Weights of a small GPT-style language model, trained from scratch on English Wikipedia.
Training: a variant of Adam for these matrices, 450M tokens, 6867 steps.
Each number is 128 + 32 x the weight over its row's rms, rounded and kept within 0 to 255. Layers, rows and columns count from 0. Numbers have three digits each. The size before them is the row's rms in percent of the matrix's.

# k: layer 5 attention key, 256x256, rms 0.037, rows 145-171, columns 0-255
# q: layer 5 attention query, 256x256, rms 0.0371, rows 146-172, columns 0-255
k145 110:143143171100102110123200151135141153154140121128130131091135148118151141087208147137115106108197021118141095127078061162156101086159183150101048150112160087127115172156208140139102154159123117072115167117061127152137132111147079132146091138153124155030174150120119107130139129172103143173176141115138160157180088111146090144165177122091130095075120137094087096130137110199035104096107144107127167072145117101072148121134082104153122108068122101142115138115128152153136138163184150146169089121107148140104187122117118143114109103135156100158171108142078125122162120116135115115141133102130102131179163107163118124170120132156100139151178138163153098153169132191103126135204100104142147134113163134077113143150138103094082172148146128109103177128140154077149177190047130
q146 100:128129122095148120138137127088124122117182167115132069127131186111140194102096092080174177125122109131148150091128079122068074172134153093123125153101096066103133179126149100088172116122079062103116128112188107096168149129116138180126094180158125132129193109129169106164116163161156089062156184071133176108142072102142118160068169128157113061162158155188150100126151156113133173104132113157070099123085108172172126130126189120171146128121102124145104081088087117111118170071121155080156133158094169133106051077112154144080104100158122094118197113108163179162119117133101108159077176092087145121163142116132157148161110192114121091136177103096098178145135123138142137181111153145111134135124154143161151137129067124120124169158101149120068148100137045114125137105135058
k146 100:104107159140161154147100188093118051120113074161140135175153136159103185145133125157147111115077192140110136160102141139086132142106172146186136070076167107169060150102095190159129113082147109129105119122143124132107101101138091153109102110159136146095129162112128113140112149130176086146114122122116067139128177142100120037086180083120110126110078156121159080157112161121161144111098190122144090151130112166035100080124115092142112103136136125109126104071089089125141087171141159105161161181124103128149109138176147121122129162089131061124102163153137150158200127130165181146102090139113159156112097145091215174179164088110170071105039142115071100125132089154121152131125180161157093073136097108137156153104121176098108130147165061146155101139100106157117126104195133
q147 110:127102107137031133141091194121083081072138118097154179173122055136132154117120122101109063120100162159106149174192116152158169118096138149141115144149125136115128080110105168171120161221118130147143137117084151124165130118094154118094064108143068134073147123106165090124075051118129148174095161139116127185178149134155147114149045151102100127106069120117149123114141087132117109136175152120142127087147132127134138132155102145125190131160142134131121069161170058161173109164162150160077112139140114148092146127088099153152156157094192134172122135134115123112080139162138129186116114152147105082098119157081123092133116144146141114145149144137137123151160079099118101131134156135189152137216056085070132157089174085077125149103096175131137140059093109075178146121190156
k147 109:123090181054129143146093152147124144160183107105157161118157153123111121068160135133150086139156104124152142142131193130137143143113187153133117119080088155067183110175139119104129118142139118129151106098088120189145149156149099061154111133107171120099106080101124072143087122106112126131114122132152152163136102128088125149086119107108206094081154077120093089184214097117169096147165086127121101122092154158200140179178080122135114155073161081137113144159151145139147183107173114073130141115098131155092160092069134116074090139166144117141133110100078163063143114104077091093160141151184110076149164052089122124155051140114150160151141137114157135131164074097113139164179130154128127124133153099157140098117125081122110168094182145163109205125138085079171124165172064
q148 101:147120100137091084134123113175143088089115168097104143184179140148103122128112087169144096066155140125136117128144163109151089117119140136123130141151084188064116116142153146158124121183133121213195118123082167106119124116108081049122132094138109132082194085148163126138108129081164136164152130080150209197131145150088165133138099132077117161081134086069189042099063141130091137106168151129090171146101172129121107161063034127155101123121141104126098159156126088150118128105147177081139119115141140105148147095107131148107060115151166126090164113133129119128080130118077089166103089113076151128101135137169134137173125143084158110103175163136152097132159118107150133121100147148136094074167124085149095108150177150115103113161100148173198155091123155141204189186140107
k148 102:099081134085104129148078099165161104165127167102137112110150069124126112192162139151062061131159138122119206144136114147110161109147129142078075105122143136143116111114174135094127140161081136114105158082126120103110097071138089134138136145124134155099172148116134111138093091129076173111159155209089175162136142056141130089104175105109111089140130132109081096168142140151085102164162119120096089113111162140115098123145126097191144124118189137132116161111135096120080187172162105114148123174082063174129148093069151181070087144109193104112101090102115143131198143143096116104138129128118069063123152135142159168114083156175175140072110162118164133168141169120123116188187104154129141153126110145124110110112147081163076140131173110123127150104126093088210225061109090
q149 099:115119149135116219031128110093145164113102098175158108124084083139202057091152073161130166134148054160138130071145086122073153113142129109200105127114136089155113150130095127039130147098136117172156167103139101154154057125070120127153171105129118089149115102138125116169132116163097131109152137154111118085129189098120128105101195110122103100200099150101134129151119112087167141123087148151160068189153097113107120132107177091138122129156114087113164094130146133181115178147118100058149136126126096139129107139119185138150147102107097136089162117186139196141070124136137080134128143107173184154178181165156161105163168128126151151138146070047114153114115133132108137106154091156112196161173098122183136162127164111146162113118138153141102105120109181091080168143123104
k149 097:134116091104125137161115173153101115128175131159119108168123117138131128154107156122181134086082123105109149139108182147151156189162073163113099080109173154114133173116146134126121118138121169146145108182201198109106142137101127230145138168137116126173139129125209153155170118123111186121127156045168089079115103130056090068123162197111133183118102143155141154139120119069127075083100123124107058133129100104153130167125168080084091138075159129140073120106090168080127133132159111129106120093128125069153136109178112079129157095154091142085155111159165107114157072125131148117135092155112185122067116111068140130079171150117146144122095209097112125112166125183129178117065185141114113125085132123129124117136134116124150125121195134077078158156039146107114138145160142
q150 105:152122118153109182127179133118142164121102169136126113133090107106099176125132120108118173119238119151136131150117119111156150104111157120113021094131140141124176110160123095137155064094098158102141108128138086160109150107087175138179163182135161225105083066134129090127151102162125134175184116092142125110179152194098112167093117078126073110165107148156133172123143158111137148107094094096092130117173164152087131110099124127124108121118115185091161171140119073178054186155111138092076154149088126125168151093147091140115088173200098092168135122115130151097149167145138126142129125149061168132116128093097190131085105135077164115118116097141192105095123131180124127105112128114129120036183194071139089100081138151123173151145062131144128129140112149125116087108110156
k150 105:163152059146121153122157167070102154112145176086129126051112101084101138172135126131126119132111215087107077149109114198137085099175128128143118111109133107178071131155153180165153155164132179143141142132152113098187133123145139139173066125134104153189103142083141144124179151216090125095123155158116096119130165155140145106104150162103123112099148114148122135104142146141102160085072137143127078130119105130155149158128092135118132080066171103116119139115129102110080155157152108119104225081176152090076118141131147106154081047132111067114170169114154165097121114156083121192189112117109110152134109117183081174092115133180165071135157116074146090080118126105064143136120139104125127137105175153130204098098095180134080179130165088111133169155106139177095144094140133
q151 105:172145153151141106092145101130123172150084154172079092114127117111126129110116129116084148112133136126172135126114068128123130070123132172134118160176103152169113161205150107118121109152149145148131143204144141128136085130217145085161155099091149164081131114083207160091135096137138121090091107126108113109115122128113135137181176139130155123189158139148132116099078047137116114108147090064170132072152148157141107043105149114108135109100192077116142157131114113048142136133168186103056099089057109142179120107133108165145118147075093171137094131175104165172124104110071166142155143104110130125102113151116169156076112103164096090154118133144134146086101124175139127081164134114158144092078178075150179164188119176194141152159127162118166138103192117174097142113197148
k151 104:176142044139114175164140078131131146115160126210128166136102139103154098069129138117098153155072089151146124190152145113132155142123084083085155119131180091149121043138143050113161084164134078101129085099130087157131162141118077169147163140128088087126090134113164139107173121114099067108131142139152106154071141137090127106170063166132105166110167101145131198162104130126117134133102107181152159192138141160103108120116108098173171183115089173120151109114084127125139099154105133138155115111116114129124091098111179193138148117189101135148170181054081125113135129155158099185124142075115096145154084161087065174109097103211136184109146130126145190117101153140132131145145109141174154143127152099113137124139151122118063172165116090098076098098158156138118054098165161
q152 102:149172163171136155129127095146073113065075128179133141135135122103140140159084161101144105144106106095101094205077098124140115132110166139069065100085087091126142112131135133121117128071188147124114137160178156104136051163125150131124145103058122146100168154160137146167167134142154128052085123200129113115148123138156157139160089086156061118132108046169092128131137086157132164134184162116093079163122111084093115091128103124155120157164142190142147100127090115081171169110147187077100155097123116193184116050129115119151152165137093159067119137167153115118111066144105154171079113170062147103128134183194136141123109120150185141137087116094110127117103138155116079126092159170120168100160155159117145128094093148172063156110147126183166162111139107153121082108129120
k152 105:106178131105178094144160107143111123131122202180127131128136154099130140134114149146114126140017151085118098136162084111132146148128145104110083153159141108094152125143123139135121125179119107030128159136077085150108086119111159141186186139176133085141141151123120095172093163209069149108150170092078100131153080082099162120170087121143066147077169103170116146138110107118093175167112100128120144160080097194158084147133118146138145159106097186158163148124129150120134115201105114135098097114135125123142096146122149162089124116134189130136102106108131144154159177175105154170115121139144135075096105038119165116068103099088116158071102163123089133180088134132111144194144136112048171094141169150173142137108087101162169129176111097148158112160091116112066062081130127
q153 096:103103129127068066130132117116161128149129128171081113127079113126118092136126093123166137101089104101108121145122156089061085074120129146143054095088146069158147142091128141091122138129151125161163139085116073120116143144145088116115109159138095050145059122167112148191100097111086119178133105118141112113121130097225147066107151105176115138145124125125130111147106208154177108033085156198132144138136125107155113126128172088152094168104124190153126093118118160147159173048098130167071174121096155080146192180108195136171116070110131113093126140112120146131175133127138187104172106143105106166099140166119114131168150142140129187177122144147154106147077125122088165148106106137195117131134051188135152081172109144114130143108149139115168092155164184154102165111142152
k153 094:069110118143144169103127141156066143157093135142136098154139093151105077130144149111121188040145126125100117071166110161115124153171067161142125141180072140147098123122137106113139100113089133132119101125149157116051110167123146157126089142138106132163150160119179070124135137161150109118172094119137124078174165156119135160116119078167127128099090130165120133126125100128113080119144069082107173138111185197096198194095098144078150095135128166122041159157184153122125083130174086180063072149131157116145038095145125119155170145077161133095137075198144158099127086074105087106111157176145186193050093120193101150124093116109130112174133150148132152179110115117099095103126140134116102128107161105117146165156103077109198176131127157148143128128106122136162146140138130
q154 102:131163146142115098156138029099151100128097158138152118147113115098215111065131163128092075096101125170065113209108137107103184117122114140149139125113092165120136157123120112116106143132145124138078160145155153127187123161112179147164153166100109195169072149153131135141180052118150134120095132126143104091100109125175176138079147091124083154139108142165118150093115088089118096188149136135128128173141112132081154147118153149121080169111147154133166131144142136135134091104184137105160142126167143135166102100168095118131143122097132110136143083109138154204171115135132086116099129054127093122144101121158131117159128107142145132057077040045088127110196168126156147139087154100134103115163131121141178155082125162190109113135086150086121140195039051135143071077165098
k154 100:126074161186072112142142119116070123135140214171129145121178173084199184126130088104104192128096129115135077090122130137175138116151147084125102159144141063164095102159153100191104166121075143125149119111160139145126096131113057127139116121159105062175127167135087141137111139134077156134107197081131114110064094119135169098123175146147160171111151110098143151096080104182211228149120137188109132096147052097131177089149157159114151139113152146128143116126057131091116162164140149075104151126078134136179091155173116149127101054110137105090160170155106103124127156157131096142141110196131164063117135122071155130138157172101111164137136154087140110137096120134098125092103120118150112134117128084127151159119101050159157099159115117140140108144099109107087100175171135
q155 103:173108159128162142173137117140211110148117152139137108083120095158137123175129066129149148070148185105129192153171122140087141063143215142133127059121145092117154128170108130104102162214060119063177151103131098092144097092152126145151082136137113181170146105139167154151151184121078104147111098124125148125088136121096097055133143119176161113089086124179148119155082084104140138082122127145158093154161112041113154131134143111161192076133154124123098118093125088162087104117116115161158150107150164111133144180148117160064154129147128151128170141176139157077138094157110161099108173115174142110101147145125124090132117111055128131113138130156071088073106101131090053079174139096093135182074142151108120165131074059156153134127184149128108134089136103105128155129146088
k155 103:110204110155129151102144180118124141173117097154122138110087090155160055122113071153118079147145082136157144156018128144121099171134126146155083147085123131139130110130093161120133154154180142144190138190088085119119171152121118097143105082131086152059164123109121154151165091171142088161185152141123117161111180061123110130137143094176075089160164133120118152147145115176144061082101071135094065097106141130112140103122172073124073098113072162080197109125112157088170144127172132116139150149134130089129094126075137117152112116164197129172154054076102140110139118116159063151136109148103130161116118207080133106143147123143172147138126170133081181169112119110106121149135174102169155078084117159076158127151146130112058119107086133146143163126115133109178127091170144
q156 106:107158109125149152106110066086087067116105108137105099158124129096107184122125118076190161124142144164126132118132118065173099191208113099122143093119161169132162161127117114177097146114063138172151136200132091150113109073170086112130079149143055113076112121155112110122075090095132067128082191115111133117122180089109086151173128092152117141132167099141135158135116111123103160126111127116137152155110156138120092138097143153153106141128098163176188142125191083108115126147103163081122153083171165141120055122155148147055159089162075120085123116110187163147148099057143139174110158132084078130142115122155109113105178084159134180115138073141185106152046177098109162170091082135154074129166113080143078124124141114130102155156125126134114094121160198117109130171178154
k156 109:093082122135104113141082121097175161139114105150146080161108064094138202152106141168134107029054174134128124129201193169135084083153135145140104139215099147153111102189126127176164170095088137210102181064113109157128173150096166063140095064129128100148077139116123153129150169085122160167072101161161141125089088118126081068117160137106137187156166149146131137162146172095109148134166161126129131100153095164171107135161082058107142120115140127124117163081175134153089183131134117154122131093122133153118118147146113149155122125148159138163120155164125118109062138145122099093118134156072158138058112119095135139133123092152130143124113098075066125149071138130130153118127134118092132093143121116160136093159123093161184132150081095124137093074164113170053125115160179
q157 101:106139148101152138172125136131139131081130185136116118132100084178163181183098117146136141174118094091130130059137141084108145173120136156136114122129162139093068135103127154117070127088146103098147089087127091128156163098154137108109153085140109186124124109201162090183171134145143121138159173141052106104128105156158102095120122118160141111110148054135124141164108175173179080099140169144098119140138138151132097124164130164179174104168061103090075111119118153140142116121119060107166094095114125109118161140089152148128192098106167097133121091128098137152105106178138141103104105094112148205121172144156090030138175122154161072136056197080155113106089140118133118153119136123107146123121106146183119121140121043107167138050161152099057079139145147110161192210139129
k157 099:176127143074134164148180173102093147096138095128171144122066089111161183126136159159093103102197127147198152076104112146095118133104149132125090154104108104128178156103123143162167170110178081130176117193144096130079115139082104069108181141171141092096148163112112118103123087113127168149124104121126130080175173123129147165126152153096070086163112140134099166153131176066038105059201129123146043153134140154143098120098126127085178153135043059138102132100128156105134124107120164130169135132139123072130106104146105142122159116107145152119095105176090079117099111134119144168145209179141151104118116084138119132089166177061090146209120106134107130134125110152116126114136175115143134123082120168155118166131098200130105159125116148157153195115104055123159134107106110
q158 099:127131062133077140094181122146106123099132155138172093124181122141083165153105107128117126157115129119171083148101090053098090116138142114127091130125103087165169113179152126108129084080123182114132062150059126096112114071134121075140127115122109144079133097134116110149085065195113159111138132094119105149157165125074102104185162142110136078132106085101157138124085191104110145215121132160075148066098168116103110154090093104155121114126151129124160163151196097221138163074150176126105143161068122096168151108088026109089125159135129144109153145139087115143121147168095074126138168142196160129140114101106145212087090163129139147120105136155178157122158119179165142127124162168134173088137157079095160138117166152118135161110158140149114188102104096122171148156160157
k158 098:154113076184105116101124139110112116073153163091180131078081110132171128111099184185127088072064109090138127146098126108113150110101160103156125096091128165099101092133105098139062206121193116164180134143136111136124118090150139181227075136152129160138119090116162123164171097219154121092096130140122175155164054129124183149138105161103175156210128149132099111162151118113174118152092115126172112163149143123110089127164069089179182145125137108098166157103158112166086100114199094103105155106072047093090087153122180107118144106117105095118069169122103153133155058122062175103155102138117134134130171152114109144125101157149142097104198110128146131101115132110133104133103136114138095172141129144102114096080120152115112162122153066118081164105100137118134162116119106
q159 098:174095135120133151130113085143125148126159166128197082084080142079159105116143138157183143149119192145091149122167125058120116113110120111149130087092145112105115175092139135152191137139108106147165103162116101141145077107190120156107151141119205069135096143142162079094138156171181086082179138154135100147088147166098142150082104074142106118168135096141172129114100092171099155095058141061182113146170153109077104127104165074149139106089152143151142091130159170149102046162101115114150203109156146083125110143072130160147171127107189129128077119144112145097135140077095096082134154113124122166064132111096072096190117102073177126136106136122077094123118087092121143192161131143085067160126159117164146192106108168145132115057105134140178116135131154165147162140102141
k159 100:084114147183063128122111104113150123107131069144055124148125187113103187108106133100090145115189137163129158153152157147163106159118089140129106137114145075153157133135169119080080123095135111112159093124147154140132103187116130104078122171159052119139160157084135148117098107114210118139130159101157160082113117111126109114093084167112027162154172149121130175097097125139151108180097143194114120109075125115175095105116167091080130134122144156093172130143120111120157195105155144175147144137117162083138109179105155101188163125119087122093143138068115148106149070125105113134115106143074190094138118166122179165114173166153109048131072089129079189134161107155130095126128172193216186151147152139151088135127099076109167132113099125135136134116115096095175183102103161
q160 103:081168148144122142114095156112137158168148138120151135127129060121160138130106123180151103122121160123131099105150125108148144105141154140136097085081148135161096081091104138175147158082112146167112082172139084150143081184132197071094132094100142158096114146102074108085087173168168178149144078108149087160136112081091161082086170208115106107147169166105071151128097073142121115099124139138126137045135160098129133128114079135126139180102094131093146153151069136191190190138129101124163137120137191129104088157150095148142112124128133151109127173110141103171163067181154119075119102119147162105119118139100084176106145126140111094205132129169116095118109116063101139102093157093049148132173153195127125125100159135150186095148085119129133057136055154098175178127089183
k160 105:113135123206172097138153109136097126122141127083167116152147168135169143096145150113118085078200186064137102156096169151166138089136155102084086122070104131098164131125138161120151143175093086100158129078077168120149099108054154161112143166168108145082129153090186158106056158120129162158143148112089171177073116126131077168108102132146107120081069114104109150127112149113071127101115140119120092118159165108155071216165138152143144148099144156105147153115145105142130168148121108178095127074138091116114169148055151090156152144197136164096113128086126103131131094109088109137184147129188144161164172144133066126118142141082096121077168176176129054170094129142143115124097078106108136141160135131118128147181116087130089189109067156125141189171149079099093135154115156
q161 103:120106125109153155105132184167100149132086087126141116140142109190159114141134105065139129160187182128160137089179046109156166138135106160157177160109130176098122182165148106193061084064127095093126155124109103107109189122115130178149139150118074169102183081105090172132105124117127141138156099133170153094154102131089087176129074077112121139101113134152184157115125061128147108085101131141152154153134142194128130136122109137119125151114115146153068122189148151111131083140165164077088133128159093112125117122096104177126104124142140105126097095133105139168112131119154128206108118148096089116138134114120120163130120157115155099158188161178144145150104180124104090087046086124132129085155099088164112129154214089095166093162053145077139066168126232121146089159105130
k161 100:178084139112135096178101135199137120105147131119099101104108131129118131100171118142072128092164111104112051099118144156141113135114121184144100076116135135177161139099085151141198152118119203143076108137105200082200118141138077159125113100149154111093116171078140171144106194070078146102173148159161065123198126163138150135136104173112144193137154158122134148120214096114105179102152162097132116128164124122079111131106106090093142134119158094073132155116176092133093169127160148147180115123152126137112182078133139048120105163127078199149110126106178073113114172131127118159110124056101138076100118166137164123099108096155115112116172089050119127154178149118098130174151080144145143081084163140102145128107152140111148118114132137103124189118194140070153109171117129
q162 098:164110101168119091062135115127075144108137149106160134133184163157138161154176149062157138171122171149118122137141160119126125118075174142156116150144184166073060134137136120113105160156093112043061139142136131165143090115140160144150188104109129174209143108162139127095165122124132101095106121217076111167105118167167120096183147095113134179093096126123093120121093114155176160176153133119144091074210138156122131132122145158193133074141103116141110121169138092145146126154188147060158161168103063158159146104110102105092072110126098129091069126096157109124121142103113097130069131131137130108115087144227145092089151130132122137109123107176074117168101123123135053115141090150134115081136103082152106097088131123098131151146124075170201112112107174158179162102102119
k162 098:089131146093191114166144152158121122147106143100150103127103147168148120158155144207122089180107083133143156161153157194131116088093124078114187170156134106105165149123158078120146111101145081108108131162164074087113151112181087115100135117091149125110084129128115102115105128182055195143119152106114152153141090009208085113215120145075085146156143199122162131179152104132134136152133124131121135128111109083140146071131150084086132140159104131102095080102131164200104114122148101158101105116080189112153146097105152173054142145118131142108121120051172102090104200099174116173199086121152107105157117122120099096132150100119142118106094050151120146169172127101124139129143146096145136125135129120106107143123107120102143144149087117155076138191120148092076089151084140
q163 102:145123210114096113134136107115178074134105156083137115093115112072138097053133142077122145106121132108145132105123157144095178110177109132110165068157126082147189125069090123113175099108115103093119140089145108143090137197168084179139116111135088146084093130162056088086123161148124149178142151074119174156116111108113105144132150145089102122114185187106098169161156099137142114166083123129145108100140083107160166142138099139160161122116153124095108159108143110180139077177089169145159152155136174056149165210173093116164136124162147073126128121059115164151131197121192147144156136171120151088107121105099155112139172115135115127077091074077116144110154118101123151168106156139116158224201094110111146071097144116146122157117141115120108108143161069084151079068140157
k163 102:170116126182126163064090100145140121122162053118178154134108186109128158074149125155115099098132172138079150095060187178135078096090138114108137129087114157165109154152120149115181125067102139163146120168135116122157126185148184141095099186056102121209172129148101096125136164160198168141077100071132116114111185169112156141096136110124153127161150117060121184076118136143151146143111111141193134133166207087175162159166160098095119091131152143132115155173122161077121158143122098159117128093164124156176128137120152110179103112068129103130127152163085131113117097066086175092148143110182158128152139159125061136119071101113129118139117150164144118149115151159088085107139172077096117100173115118133104123127151080110076097119142108067129122178068158134074096123163142
q164 102:066143132093165088143135070147070135139125105099144151108114108126199074151172121128088118109144134084145158134103066103105139113152165163148086078141179112127203193158117160084093144156143123181157125113109139104119143109111087126113149092184090135122140079120070083132153135165083166122128140137076141104119140046197120129148203130133117143094097142153103158194173110135137089146119154138179095099144078090168097132154124128095095139125111091091088173149176137176101102105160174151211141105121101125065151143084110109096154137151176154132114138129142164084094096101118128118116112101199117175149195159146104144105146100129135160105133161122081131099038134129145152162177100128125120179087102167123136134118166120121096143079076131085121116146195137132204181092085102
k164 104:174129143134119132072112139107130152129138088142189114097136204159115113080100124144103117112132080151097045090130183109145141164090114115172124108122099100114169101071120184163098133147189144152139136116104139125118185122113090190111053113103084122120151109131113189141104101190187168195164128109202132093150160070096072132124112166154134097214112184096137177139185146090115124073114109104183154122169102111073202106129090109147155170134119097101160171137126121112113168102162089106186123104152126070151111133142147102194192127125085132146136060130119112127129090160141113079120151161120174157135156156112116111094155102069174126164139143086150101133131128184138122146113091135074130141079098097116062119154121109076104094103166149107121163155105108107114099183109122
q165 094:137099109125219132118118103130128119032079167101061083134107105088166089096163154129066120165181117155077129075172151138109191144101108107146172109123150116107139142099097119109137157134117128164082095120132113081177134141148156139155121124151059099159138143152127164159102126130133117138108132170124153172136119131101119165117110129066063157115144129114143220160087108076121152152068154153124099156127163158136155158106125129158166166112071128143101138086105146119090125124136128185083082134077134167041090081080141147101078157123112129207099122122094124058095092128169082148137127157095184179097152141109139099109127148071152103183174095077157158177135185075130150123114105131101167129178095117116128125111102127117080163134081113145103170109185099134150173134146066
k165 095:170090152175147125106136139131143105187132131104148098095167068172182145147070112152162066144133159109122124214132111159108173152185107097133136090131079129141115123105129142211095115089137171116105107116151143146142125145129159153130155151130164131160108121109129088109135133140154103091093068145126155134107200114151142063130176107100162157157129089163142108075141107086126143127164130149153106162108065114163167074148148125179101099100095047098194132093198106135151168108134119098088120104176198139122178084123096041191108094183128117098125172126058108135166149111118103107119165139142108122124139130154140210118136158166120070148112187123177098108161184155100127094116123154104152164032106130087129101109106113129107109144166090098122139054135126142098095103145088
q166 113:168160157158163177185126095119130168141152191088114181107166148114094144167087112074103141092113076139195114101132154119124176067102117114177161112120051163168120094158131072153155080166131160104204119117087165116112151083207094109128115117100133130101182110169120111068092159151144195118127114141132113154140129140112153112149069152085163139067166097087104111112133150161139125107124142131047159129132176149097141095119083146107109125136173082092091172175135138212088133093141105089133154092129105134131145096121092124193120129124119138097094166125166104148120078106127126139140103094127075060155106091116101148143110162145086113145168178179158148136140108091143152087024147129144178134127141151157084118125116153147133111148145127175125146130144116108195145178133216
k166 111:147182153116113109123131067148102133106114098164142146120125113091181070134142164176120069116107112124109144137138082146120169124106124117103148093108168095114168155130143070086099163176095105093087172140107095110130101141144165127086177136136169104134072108150128124107139137116111192123161167167055153169061142119114146114144130156145112144124132101091062095151094094129048112168173131139112113111140216143112065130133058145181173184118065177181110089144100140139081115139173107160150082074123021169088194179046117165114121117108157118148077145117144090137131102107060157108130158128157122082179128119129106149096108147158114111138107116164154157136150115092117133180180102144108194142163150147172121186140148130161130154168089105157153171151118151147126148119093169
q167 100:150100133113172101119070161185112141114091116096149089106106062135195083169097113139182124175142129117080154129172092117124078123146152138034143179085164100133115152108122148133144202161135081080177164147124091111090111158105071111064084110160169126052161179085107141135083147174130067200165166111106175149149133116231097139095113144141101111082138147079131112148149130143142099134123148070159079146138091136123146121127149129134157110118141100114119109150154168117130101140159073117131102113090123117087152124108196154114108127148175116149097137148140143109112122161069051101106153171095114156113100182136116167131100187137130169122107093081129107178087092123092120167100118113171171120196163106119099094135133128097111121120146107152208142131097110100172197129141096
k167 098:138060144048131122094124090165160040160089099129106191140141157152068079095103117127089147087141111109112178087082166144120125171080100122118085155089080158056183119186125169192151110107164092163102108092116188141125177122126117155127081176093114106172180152145164101162130154159114139164168108100172129136225142110102044120105185119120062077151119099128099083131185190150086132113094112090083126138108149127174146210136160100125098141110158045088097159122129118169153105164079137072131144114116100111111147132101190128134112163146140123154187143115154154139145154115123093115099102125149168157095143120159122159119116133125142079156126123128142131120156127140146118115181139126134163127069144123122126132182090141114141142102138190131123161139163097054139148148129104
q168 107:167111095160109098110134094110128177106085133155176114077205129100096141188113108128079173151032144178142124121098138128168111157122141127130141162132074147155132123184166136150072108078131135101114099212130106213132089136114098093143127155134096148145130082167148087118113077214133069091113137105069084144118140100144183104175154145158143112136139110088072128113172122103155131146131071130156124050131134095108112102099173145154118144197115138111180154132104134193146140168059154078117149089141081123189110102162109108070112126135159112080081207154101100134137150109134135119093123124101169151130119091057114126124155163151117158092137166160145093164141105127137146135063133130125123095184166155101131176082109136136177147125123097167182147133111127146124098068182137
k168 104:066112084173098151164116067136124127136136057063121094149072106148114146129099152087180140110052148172151101124115170075152123166105110082160147123128175088119178100117162130120123157062128062104173125141134122093105082138135174086133102143109178125121100111115104146174110132106109130171086139068095135105105089077174112141132129162134138158109080126149167167142148168126146166187165248162115132136089166103179156209125103146135114129131164144133122124077129150136112159105138133181085127100105099138088102194168089195136135066132095121161129214165107146067099119091101145130154061122091130166147096105164113171132075082120164158106123118092116167078118169113131140121115125125103124087149152158148113078103131128109196169146106131115111112125101108171103132185112155
q169 097:067122097116149076128136143131103117121130081091126146146148096134095068203130118161123086130195164141115152126101163091137106201142131118154121141170126109105072096128140116118075122125085096174174117098105210125146172133154094131116144118146101056109155071169135108119085108051127136134157158166121135160115113093116094129216087126155148164101180098127154120119152086160108108109124109087145155116145175169182127153142140166125154190135117153136061137174123149134120088062130190134148108143096138165140148102068130104164107137119140134121138136101104089119097195106120149104184144121067080150138154140108143097135109137108131162147142129233100135184137131072126151123112177163147085075110108127134080120150150142085045115123103152161186150053152119117153121221087096
k169 096:088124138079141145123097079127158152128122130098112135105151151181110112170106117157079096125077070170131199126215157117158165159081093162128167125112151140086061145113144154131070080171107109137105111103105149119084114150180146084046172077112133138112134101147127087085055145149120176112106147117115134144111163121115179139146095117145143142139098120102134121126154133080127115140174109111129176159099172139094097089119103122101117143173134174133107146179141147162093173088104113142190113156101123199098165128067146151150145139087169125158034082130143129137160135107154117094122186109171073100131140120139117107163061088160130152096090119128137133146188117113166144151218073160102125165108132158162121103077141093103113153119131083198151147069147140095207133170071094
q170 098:152150122116117109138161095152107152167105153136143113089201142139116078104045121129097092145179141109135149148132084069146194108146174109082133185089113106150154130179151101149141086056147174165076144152132094091154136115126149087147117153162107209023152087156093099140149156134154110126188107138152139121164114105056148116154120147072126131121159129136140097124167088163170187152107089149123120165144061058077135085125116159080101127158106165105202125138084158176096118132136097126166167129113118143140120156169109099143133086101080175047085169160155111140102150128125094129114137119126133135140143113130119130136101096119134116133128126191074139187126121129163073172071119143096153081071137164160109142104094162132098114119136159148121200164089168139134182192085158
k170 099:126144169146136101081101086148099130094101191108090119122093156121119092166135118076082124117070088141130083116074096057137146113100100154140115088091159157168135122176131155182149180206109127164088125164117106138079155147101168154144099079131154132169150182119108157215122133145145153133139115122147066141108167068131129143100083164115069124163106139168149158174073109131177169138083190113151124137099106104129081095121081155139124135092130112088188166167106101144129147069146108156129188125181067105108163143163092150097103134127115133192111134121128075106135131169104132181100124168120162178135107172167086083081145147093126067091141108103126159140113111086166158137053133154111136165178125133125105116146094116108137096148056169155094188086132130205108100105158153
q171 108:108135051142141128125142096135172114119081184142100134172135126147098140232142144131130158086132106140100076104146134144103052105145084141107090175182036210106095111083163101165091147160158132171072149151112140145105096118175116100114107156145160119109099074140145097175094135095118150160112076105147106113089153183146211125100152112128107110130112078093203151138138093119151183094154158116093190138134144109119045114139088144122071108118158115128128168125097093165143167133096099136079081093143128226160117097140147185128090133156125125080156108147080108166106138053117108164137137114076169114119086107163140145115164083182141119146102108146149079135143113121155131142087180121154116099130117100134143156165082120149156175166086152182148134115118106125128169175129104
k171 109:147074111130083117104150080148109100163118139142126106096141059131171152182111126128116124124143182076156115178139074194130149134197164088108090078159169167121153125160138161096115157168108135088150103083134130184139131060119142126168122161069130069097191140117137092191108054079067135104088138188081170128144148135142073125155198113114148121132169121162105082131090181154088111117174129141122153154117121152142072167104146163202135137132135117096100130109168095092063163156154108112145099117126136108099114108134097155052075107200155033113113135130078105109135117143096126131139167160098083146081158165148121128113134130146101135127185113166141091099091130165084140177147126145133104127176125179129167108178175104104105152140146093134131130080116132110122210130136099
q172 103:167152150150101154102118153082114155123083133131169157076135139140170170081117182141113112147109139112126145190125105100137075131107132161167100154102181108150137097150121108143126180100108145166131154114119090166071071134095138152154142136124169188133158029124104122150065139172148111115134105079054078159074123132166154197154112070125173173142083131132142109071107084136070181155132129120129156173128169083056088089062137110104105106112173136162160181129170116141184154135132124091102145160112083139104137125125117089084104167087120098119135141161107102152161218109123133150107083138143166139134130141187130203126191123176069163118087119149116151145119156111170137113165165156165125083128145051076146136096183107137124068163103127150158140131174104155090136098151125